{"num_hidden_layers": 12, "hidden_size": 96, "num_attention_heads": 3, "num_key_value_heads": 3, "head_dim": 32, "intermediate_size": 384, "vocab_size": 3883, "hidden_act": "squared_relu", "norm": "layernorm", "norm_place": "pre", "norm_eps": 1e-05, "positions": "rope", "rope_theta": 10000.0, "rope_fraction": 0.5, "qk_norm": false, "attn_scale": 0.177, "bias": "none", "tie_word_embeddings": false, "parallel_block": false, "init": "uniform", "init_std_qkv": 0.0629, "init_std_o": 0.0128, "init_std_up": 0.0629, "init_std_down": 0.0128, "optimizer": "adam_atan2", "learning_rate": 0.00213, "beta1": 0.9, "beta2": 0.95, "weight_decay": 0.2, "lr_head": 0.00773, "max_grad_norm": 1.0, "warmup_steps": 340, "schedule": "wsd", "decay_fraction": 1.0, "decay_shape": "linear", "final_lr_fraction": 0.1, "batch_tokens": 16384, "max_seq_len": 512, "doc_mask": true, "train_tokens": 81780000, "max_steps": 4992, "dataset": "wikipedia_en"}
Each number is 500 + 25 x the weight over its row's rms, rounded and kept within 0 to 999. Layers, rows and columns count from 0. Numbers have three digits each. The size before them is the row's rms in percent of the matrix's.

# layer 7 MLP up, 384x96, rms 0.117, rows 145-173, columns 0-95
108:515530504500498506479491538487522549558515467495510433540504468517454498526510482483498497517504494497553521507507513543494479546492502503521512529463426531484485479478509512489534513535494469507460523465524518484495507489500493478499499490496488516524502514471479518473479519514540527446
120:481458483492502512490504514529492506481464522426536498514542489458483491531537526544490495526476484491489489491461489524557534496523506502486471516523522501495481460498462498500491488529498549549514492475547558495484490507525552497484509499524468516515491496497478513488507481473490515453
107:480478476502514490492491501517489561450440518506537481554501496506432491513502471512526460493467498524542493488524514509495532531522478529495507459510493491524507499523456498535495491473508462498468445474535513532495484514478514497494480520511508476509487551531499490508530525484520521464
097:508506525452496455552479528456442491507522489508501504497505481533496511487523492513505513488540459482494534483546491505490472530532490500518537501487497516488519467471477508512555479542494490542524484542493497495480457451536495504495536531501460478518492506481540496475509500503549473512
087:486444524513552509497479457509519511500469501485501483517522448522549550548480515488535510544503546499507471481493476532537526468521495507491515490527492528460517462507500519518483494472483501520503503490517481467481521510484477522471519532490516460490473474508443497475486485511528482458
087:497531525536481519476484535474533523507527479486504524491515521503517519524523503492560460509519485551503509472499465526542481525486482502493482447496504490531474488512487464493524489498476456525508533485533521492459495501467462508516457539509498448531499459461490526509525550517512501517
088:482463488522488509508519480466509533505498529515503519535500470502469477498510484462509480519464489525508516473528497480539475505512469465493462489527472473510537485543460535489467476537493517535508496461519513493513466486480505533518525469535496504469456490461468517503580469469499484511
117:464536491505505497492484538499511514479518490483509504509545501518468459507521468531502525564534504526519504529525446522491441506490486486504525480492432489492505489485494456484498477537466465546465504477515573510496484481503479481552505501508493497484485510500499519509479497522529506472
095:485455482468544543513492516441530504501474503474511475499536463532501454475526511491504484505521494548497509510516450494535464505501503486549521481482518530513477495515471544459503459512487515530498453508472517525468508495480548496517500498460496463509512503471463503524512521490493532484
085:499479505501502467556432474523484487461496513467466500542530474507505489487560481514501524485526519533507515487477530535486493521502447483482459491513529518518494441498460482516484542513483518528541489517481494524489499528486541474524472511500506483493507472503555475502488517469516500499
104:506512512484515512533530497464513502451532522487494502480488499504523489551562456522530520515453511500464479466465530519517467534516535500506521517522478523468511473519512506533505509499460501468520503471529503478456499504490467495462526526542485488485481501492516473465544478485459456500
097:493500483517507501497551521499477537516518524468468504545564497556503515505510494481531524514461516539499474519473500461480499483529494444526485514484503469502470516524482485527500452464505473553484515468488491464480453501508504487515513488515490462475504486449522485485541521507522510510
115:535519524505479526486513533475489512479494509486508512513491550481539478491514434508529526544529489494507496506511506510543515491490484515469555463470492473459492470473491488504530488516548471499482487459481576492515512507501510508477503482463482499480477484536506515486495461471524528448
097:525491517530526531494492504484498558501478491495524512548521497567472498505510489461518455547524513471476526479525491477511477480500499519557537469493444519502510518471476487480502462503478483516471524482549517447500516504485488522490506543487498517494507510526466492512492470497494501446
101:511544518502500523505517541451485505475519504468491503511535552489512514482517481491530476534489489476503522506539475514526466472539494501526487500506504502516506490518436490460518470520460472501492496453503494452547457532537539485504495494512480503523526554482500483465497507481478490448
092:500551506500486507507483502497489505476500496501488506462542506518500524507486450521501499541500534469513482492490442486497449517501531510524497438490467471496473503504461435535494497509486550473464523504539512497560499486510497485518521538493510495477513535486513478535478465508507457535
100:496498497500505528514520495496497528510530504469500544527524522559507531481513515508501545514466480568494528481464465500487466504534480482472477491487453475522494504490493503487479474475440470523504532444511492496506499532522522495430516520476468492533478493526505491489519464512522517475
118:486504508484492503491505529523482531522486527501500533522513505535476527486503479494512475482486489492546521510468510512501490543489545530475459467541454473497491459508494488541508488520484453483494531461479530529492485523532498473483469531485437472537481536509471491541522514523528523453
109:484461529486551493509513529470514526532453490500489487496495490538440504484548488483503454488513498508470544480490527494511499507516518472474485509485508471510480521479456489474541522496518479527499519483515508448491499524489508450483473510510487544543498516520450482512522462534483470456
108:485501501443516499507495485504465496445490505485520499505539515516486472561509491540511513490469448521491510474478471498558553525504497486470483507459520490520450518481501544519457512515516479514473510501520512543485494510474523464527523504503483525445469495495501465477512533519494479487
096:492531511465503545508533494519504507478503509506503494480514496508486476524529504524508507525489509483511549445485506450518531482442500491485520451511489549511523518494499475550503557495529538481513510496536527493486464486454490502488534477461518473479492500490462470520486518470511437489
095:527471457462548517483470487480498497511508531455499513477530502481512504503504456486539499487524473511518501478466452489546481484492559483456518507513516487504490487531517513477482518515524468512492545456500515502544498475554504538527557469481490502513469477503476481517513472516491519524
109:536508504499525514496471518528508503519507552465549508523538537469493534492488527501546491500458469546504466482474469490520498488529481516514486463528472440525500459510497472513507518475479446483489510472528502483483507546533532487508487544489466452524517504481479469494510492501495496494
103:496477552489505503522499508471566527560456525503484461532541492507507510479510525497505519511493513511497528477504453488508489509481527507478552507476469457504475479474480486450541493519454558505509485497529532496495492514526496486481490503494507537460470520533481517475470474506485476494
095:497488539485501466533491514429458493496523502472502500503516494538525533488506480497492446523490507490527506522527505507492484518469465532492527498499531490492496500480489483478495502510477460518531499502524516487544514482541482455539490512520485497544498512406520518556497499538501474505
089:489535499500489482531497568487479530506504512500505498542486472497519455496500488519485495524547504530452474547506507492505493465503503475569481481510501479516487476507498496488528462538475531482494443479508526453494471462537510475527504467525485516524563518483517518521511499502525490485
099:484461501449497492508504523460516494506446490473495516538486467506537486512547506487499554498450510494470480504541479545541482507446505509461529506462492494480502511498475472495471514502477515512565495495468498500550516542511481470530461518507486514526506535503491489513499469507486480510
101:516519508496504514474484475459516507448475494511532471457509564483479498507501480551508530524474465476499499484488522492502461526521549517486520447525512494513487471443459523506469508521485519464495511480501524517531492535493528497526454542492454505514522520496513480500538474503488478490
115:469473512469526449487479486501519524477506496498564517520512531523503493501556451555501479477490477512512521448489466498498440474511483518503513489525474505484494502537493522514469504488484488499515529486538541512488493494499470497497505520489500524512526501493494471508546450559517453526